{"d_model": 160, "init_std_down": 0.0, "decay_shape": "linear"}
Each number is 128 + 32 x the weight over the matrix's rms, rounded and kept within 0 to 255. Layers, rows and columns count from 0.

# layer 6 MLP up, 512x160, rms 0.118, rows 278-287, columns 0-159
[[130 126 109 117 132 146 149 135 129  72 105 101 128 151 118 180 148  41 195  71 154 152 176 115 168 111 108 154 145 103 165 131 145 187  78 120 183 103 160 135  82 134  88 158 106 149 107 166 142  79 132 107 131 159 122 115  72 170  92 135 163 148 160 159  74 132 158 161 148 167 163 174 158 112 125 115 143 143 157 135 158  88 177 203 121 141 153  93  31  75 163 152 184 156  74 143  86 115 185 143 174 153 155 145  89 110 121 134 142  89  82 171 135 194  88 157 104 158 114 153 131  90  83  78  75  98 130 141 161 189 145 151  87 125 149 105 174 139 148 137 116 115 142  98 164  90  85 147 180 114 116 126 151 136  97 161  92 136 161 128]
 [133 105 157 106 120 145  80  98 149 183 159 149 128 143  80 133 173  79 151  83 126 119 152 109 139 121 159 161 124  83 157  64 175  86 119  84 158 131  70  97 168 141  95 114 176 146 140 171  85 138 117 112 110 107 161 145 146 159 110 165 106 146  90  58 121 121 140 164 127 154 131  84 143  83 175 104  97 145 150 154 152 109 119 162 197 120 146 141 106  88 137 124 161 109 135 125 146 130 113 109 104  95 124 197  92 139 155 107  82 112  81 116 105 123 142  94 156 119 145 113 104 118 134  96 153  92 147 129 186  73 155 136  83 230 135 164 155 153 131 137 109 170 126  63 125 171 152  98 150  72  91  85 142 163 113 128 139 166 119 146]
 [137 105  63 157 130 112 107 153 131 149 138 103 129  83  94 124 168 103 132  76 145 154 136  94 169 137  82 121 165 123  75 116 136 122 155 171 120 122 137 136 104 114 104 131  67 113 114 110 133 134  91  76 129 157 120 138 120 144 158 144 130 115 147 168 139 128 134 115 111 156 159 111 110 117 143 102 112 133 189 123 121 133 111  84 151 124 103 113 133 127 147 108 128 159 151 109  95  93 106 145 121 128  87 142 120 140  91 112 168 142 115 118 127 207 141 164 114 116  91 105  99 108 143 115 146 150 149 117 170 142 134 108 125 148 108 124 162 111 126 162 144  86 123  76 148 161 134 126  92 136 120  98 157 152 137 119 144 115 101 135]
 [153 100 140 156 146 100 117 140 149 200 120 137 133 117  92 129 135  75 159 132 115 158 106  89 113 170 132 124 203  97 164 136 122 149 151 166 106 144  94 142 141 162 165  98 120 158 115 133 125 106 182 147 159  86 167  83 148 148 172  93 137 103 117  80 146 125  72  99 129 204 138 102 133  82 120 148 112 127 123 146 166  77  93 121 132 114 227 116 106  68 168  88 127  37 183 112  94 167  93  85 141  97 183 133 118 112  81 109 107  73  79  74  95 154 118  83 122 120  88 144 132 193  93 139 135 170  86 173  79 122 145 168 131 204  89 136  78 123 107  94 159 160 151 136 153  90 111 112 101  86 145 151  46  66 118 162 141 118 109  80]
 [158 159 141 164 146 125 126 187 152 102 101 122  74 111 141 127 124 165 178 103  83 147 139  93 127 126 142 137 125 115 106 167 156  82 106 108 103 127 132  93 155 127 128 153 134 149 141 114 147 135 179 133  58 190 152 110 104 114 150 128 172 156 125  62 168  59  78 124 166 184 161 130 114 133 118 154  99 183 141  83 111 177 122 146 155 165 118 133 111  62 153 118 162 110 194 122 173 173 109 114 121 178  82 143 116 114 123  78 146  91  67 145 117 129 115 136 158 110  73 173 178 117 123 148 147  79 139 117 159 136 138 133 138  62 114 112 140 151 202 148 144 158 155  86 155 148  80 137 157 174 116 148 135  75 157 143 132 139  70 111]
 [133 170 150 166 112 135 105 125 128 128 127 114 152 134 103  63 134 103 141 193  87 149  88  80 138 120 106 125  33  85  96 139  69  43 124 127 190 158 146 202 120 109 110  89 174 163 103  61 150 172  87 110 114 131 132 163 114 116 142 131  70  97  88 123  98 111 175 114 161 142 121 109 136 152 150 137  84 192 119  89 148 129  94 136  91 193  84 137 137 150 150 121 123 183 163 113 122 111 193  82 151 110 134 164 139 154  88 142  92 162  94 121 102 158 195 146 106 151  59  80 108  99 135 145 133  92 112 103 131 151 111  53  88 164 148 110 114 142 129 149 167  95 116 122 131 132  82 107  57 117 133 125  91 116 174 100 157 114 174 122]
 [147 101  93 170  82 164 168  77 159  87  82 141 143 109  53 132 151  80 123 130 116 121  91 144 161  84 134 184  97 179 183 120 140 147  89 112 119 120 146 145 154 147 149  87 185 104 124 145 104 109 125 100 125 134 110 163 146 110 178 153 100  82  93 162 129 106 170 143 159 131 108 117  92 171 140 155 158 161 198 173 129 145  59 127 112  82 169 128 142  96 125 122 143 160 183  54  98 106 175 123 145 128 170 146 156 105 164 137 166 125 132 112 118 130 122  76 141 153 145  92  86 118 132 145  95 117 154 145 129 147 119 129 137 129 128 115 201 148 117  87  77 159   0 199 115 169 173 111 102  99 144  96  95 155  97 164  96 124  93 160]
 [129 130 171 163 129 162 139  63  76  94 158 127 141 143 112 147 110 149 115 106 127 146  93 197 100 150 101 129  54 130 102 177 135  81 113 174 103 116 140  89 126  83  99 161 190 123 136 173  96 102 130 134 114 114 131  61  91 174 104  81 155 113 138 127 116 132  95 101  98 135 164 108 141 111 160 114 126 101  93 126 115 171 132 127 115  81 135 123 111  70 129 107 132  64 118 121 164 114 142 108  87 102 121  90 146 130 159 181 116  42  88 115 152 117  91 111 118 137 117 123  97 126 104 117 130 107 129 121 135  75  82  74  84 113 204 112 122 124  71 131 128 109 131 156  77 150 138 112 124 180 101 127 152 151  50 132 100 114 143 121]
 [ 89 137 103 174 136 167  98 125 142  73 113  75 192 136 151  77 159 140  92 127  97 112  96 128 161 110 126 153 114 110 116  97  84 136 189 114 116 110 145 180 155 104 161  81 133 118 174 103 148  95 152 102  78 153  79 168  69 169 103 135 168 165  82  96  52  97 164 119 130  73  99 125 119 139 139 161 145 118 103 139 115 210 101 152 165 125 247 141 105 169 131  96 192 104 120 112 120  49  79 119 135 194 131 149 152  92 147 127 155 127 115 185  75  89 130 148  79 130 161 137 131  77 177 114  98 154 134 126  90  85 125 108 182 136 136 154 192  94 130 216 118 104  86 157 146 102 184 172 147  96 153 151 155 112  96 146 111 181 125 139]
 [128 147 149 116 172 170 117 161 129 120 141 141 139  92  77 138 119 139 154 177 118  75 113 146 115 134 131 166 119 163 139 103 157 121 127 142 100 146 151  79 137 130 136  87 121 109 171  68 117  80 142 125 107 104 110 156 142 109  82 140  87 129 131 151 138 123 152 135 105 117 156 158 171 124 119 143 115 119 142 144 128 116 185 136 122 120  94 180 137  96 130 110  92 136 149 163 125 150  55 128 108 137  97  92 111 125 198 114 144 112 104 107  73 111 112  56 123 145 123 119  99 123 112 183 138 126 125  88  28 163 156 125 163 139 141  98 123 113 165 143 169 140  91  82 178 139 110 118 132 106 138 146 128 167 104 150  89 125 122 176]]
# layer 6 MLP down (transposed), 512x160, rms 0.0674, rows 278-287, columns 0-159
[[101 170 128 129 112 171 160 161  42 113 102 112 183 168 143 210 165  61 197 102 112 116 169 186 188 149  62 143 161  65 122 107 127 150  89 113 188 191 130 122 114 119 124 237 128  48 119 143 101 170 171 126 110  86 167  79 158 181  65 149 133 182  99 114  69 129 150  92 150 101 101 158 149 164  75 129 123 122 156 132  63 149 115 151 102 197 112 148  87  60 148 118 160  98 170 125  88 124 108 111 146  62 144 150 131  84 189 109 160  14  73 121 175 131 108 172 112 177  82  70 114 114 147  68 102 128  87 104 203 154  81 134 106 122 144 112 147 184 159  89  99 109 167 167 127  99 127 198 182  82 107 123 123 124  73 149  61 125 170 148]
 [ 75  73  82 105 125  96  78 121 118 132 133 149 121 133 131 129 102  97 168 126 102 142 129 186 109 120 165 151 100 112 153 133 152 116 129 177 133 111 127  87 128 125 147 135 160 149 191 148 141 122  64 116 176 118 147 138 146 157 127  60 122 121 155 102 155  80 161 145 120 190 145 141 141 134 114 103 121 105 103 137 101 148 169 101  93 146 137 117 130 112  99 182 142  93 112 106 114 148 125 136 233 103 141 121  42 124  91 179 135  90 126 141 119 123  93 149  86  67 169 129 132  88 151 121 173 118 139 170 134  76 119 114 135 103 138 122 128  98 189 131 117 102 142  97  90  98 165 133 134  91  83  83 139 155 120 113 137 117 117 140]
 [142 143 101  98  78  79 178 108  78 199 111 111 144  41  54  79 147 108 140 123 117 123  76 157 179 129 156 128 154 173 198 138 143 116 110 182 115 148 105 151 122 112  86 157  47 125 119 172 141 159 133 137 156 121 136 121 136 145 153 172 132 154 172 103 115 105 130 178 104 106  73 136 126 100 128 135 132 159 140  91 131 154 128 154 150 132  98 103 127 176 138  98 155 152 105 127  99 134 113 126 149 137 137 134 103 121 133 136 115 212 163 142 121 162 123  99 125 104 132 155 139 146 180 130  87 129  94 160  95 169 117 167 115 132 118 118  99 112 117 152 129 116 167 111 151 100 134 190  96 115 135 132 103 155 116 128  98 130 100 118]
 [ 88 114  82 112 157 135 164 200 130 103 145 129 120  79  75 147 104 170 127 163 157 133 103 184  93 113 155 125 172 110  93 183 144 169 124 135 165 110  66 164 140 152 120 143 207  85 154 153 115  97 142 180 128 153 177  74  86 161 123 129 115 155 133 132 114 159 157 134 174 165  83 105 108  85 138 123 160 139 123  91 147 143 135 134 145 163 129 180 171 130 157 179 133 132 178  85 148 160 116 167  70 148 125 108  96 132 134 126  77  82  95 141  90 134 153 106 114 126 175 114 125  66 133  91  87 176 116 115 149 192 111 139 159 151 112 119 216  89 160 150 109 108 100 121 141 163 122 132 129 155 120 158  87 144 123 139  72 142 188 132]
 [125 120 147 127 184 143  88 146 143 169 101 142 109 147 133 154 105  83 159 119 117 134  94 117 124 143 192 137 188 114 142  62 121  66 131 116 143 138  90 105 114  91  96 156 111  86 162 160 146 190 173 100 161 124 134 150  20 148 136 109 181 146  78  83  77  89 181 142 189 129  98  99 117  82 134 128 130 143 135 125 136 157 163 108 101 137 124 138 171 137 127 118 164 141 151 137 142  76 127 151 166 142 159 154 178 150 135 156 154 125  59 143 106 145 146 135 114 164 109 125 185 114 164 150  87 137  76 127 128 120 103  97 140 128 110 147 164 103 156 175 192 110 171 175 165 115 160 163 126 117  90 109 104 121 100 145 110  89  92 147]
 [123 114 138 102 104 191 133 182 133 129 155 145 118 115 144  86 103  73  56 161 122 133 163 154 134 133  66 154 115 119 134 166 108 180 105 139 136  93 136 147 122 142 133  99 145 138 116  53 142  85 151 150 151  99 140 133 166 139 136 108  82  90 187  97 107 121 177 141 172 220 131 100 120 112  62 152 108 111 110 107 141 141 167 139  89 133 110 179 119 154 151  84 169 118 139 106 135 173 135 135 137 103 123 167 102 164 109 106 136 100  88 154 164 114 104 161 157 102 104 140 147 151  90 125 155  97 175 146 215 128 117 160 157  87  86 144  87 142 112 114 101 161 111 137 102 138 132  73 175 103  86 118 184 170 111 108 156  95 101 100]
 [129  52 105  74 127 125 118 132  82 160 166 126 170 112 147 138 118 176 149 171 117 133 155  94 105 122 113 171 104 156 171 132 119  39 109 128 105 112 110  66 125 150 150 166 102 106  98  64 116  99  87 161  80 169 223 125 180 122  86 148  80 144 123 139 184  87 139 137 111 106 220 102 100 158  94 108 139 123 139 214 114 129 113 125  80 140 102  91 186  88  99 169  69 123 107  49 124 100 160 160 224 121 172 122  66  58 159 120 148 128 150 125  87 135 105 111 124 169 116 108 108 131 137  67 105 105 110 178 178  81 154 143 174 146 129 168 130  65 102 132 171 176 123 116  95 104  82 118 165 147 153 164 123  68 139 116 169 131 130 139]
 [233 116  97 204 124  61 115 114  67  65  99 130 141  98  95  93 106 170 121 116 107 123 127 128 152 114  84 175 135  89 107 168 177 186 121  80 162 135 114 145  98 221 164 174 117 119 159 141 145 132 108 108  98  91 111 145 126 139  92 185 111 201  76 127 136 146 130 138 174  51 169 145 104 149  78  92 142 152 109 130 184 144 104  93 167 124 157 142 127  95  84 124  73  57 105 136 100 181 102 174 117 104 104  80 150 201  98  98 108 114  70 179 138 130 130 108 140 144  89 125 188  99 174 112 136 158 101  98 158 176 164 111 206 131 128  77 180 157 131 202 124 155 106 137 150 136  72 146 121 145 105 127 221  75 177 178 183 137 166 150]
 [115 171  88 137 165 162 148 163 164 128 136 106 152 147 164 127  60 139 136 135  94 123 162 138 162 103 190 150 161 146 131 124 127 141 131 154 189 121 140  89 118 108 110 143 143 172 156  62 176 146 165 114 170 102 106 102  98 112  97 129 157 160 119 166 105 137 184 119  82 135 115 142 148 103 166 156 138 170 102  86 103 102 151 120 110 167 160  90 129 144 158  63 102 120 107 132 117 136 152  86 101 143 145 108 125 102 132  74 126  99  73 105 136 110 180 139 124 136 172 196 178 144 169 123 137 140 128 109 129 139 160 109 131 112 179 158 121 115 127 153 139 174 157 132 118 127 169  74 112  93 131 111 156 123 112  91 175 148 188 123]
 [ 84 152 173  61 146  77  67 127 124 182 129 143  93  89 123  86 109  98 180 117 101  87 149 151 123 110 116 140 152 148 210  63  63 121  37  95 184  82 140  49 105 115  98 126 127  97 162  92 159 140 163 202 159 178  65 169 108 109 114  91  55 121 142  96 107 179 112 108 131 103 157  99 117 166 185 136 110 102  92 118 131 175 180  86 185 116 153 147  85 159 145 118 121 126 153 167 133 212 167 108  73 110 141 122 130 124 108 171 167 126 126 155 114 104 137  75 166  88  66 140  90 130 118 165 114 151 167  66 133 117 131 193 100 132 135 138 115 159 108 134  58 142 178 150 165 126 115 151 157  87 125 106  80 126 142 140 118 135  99 118]]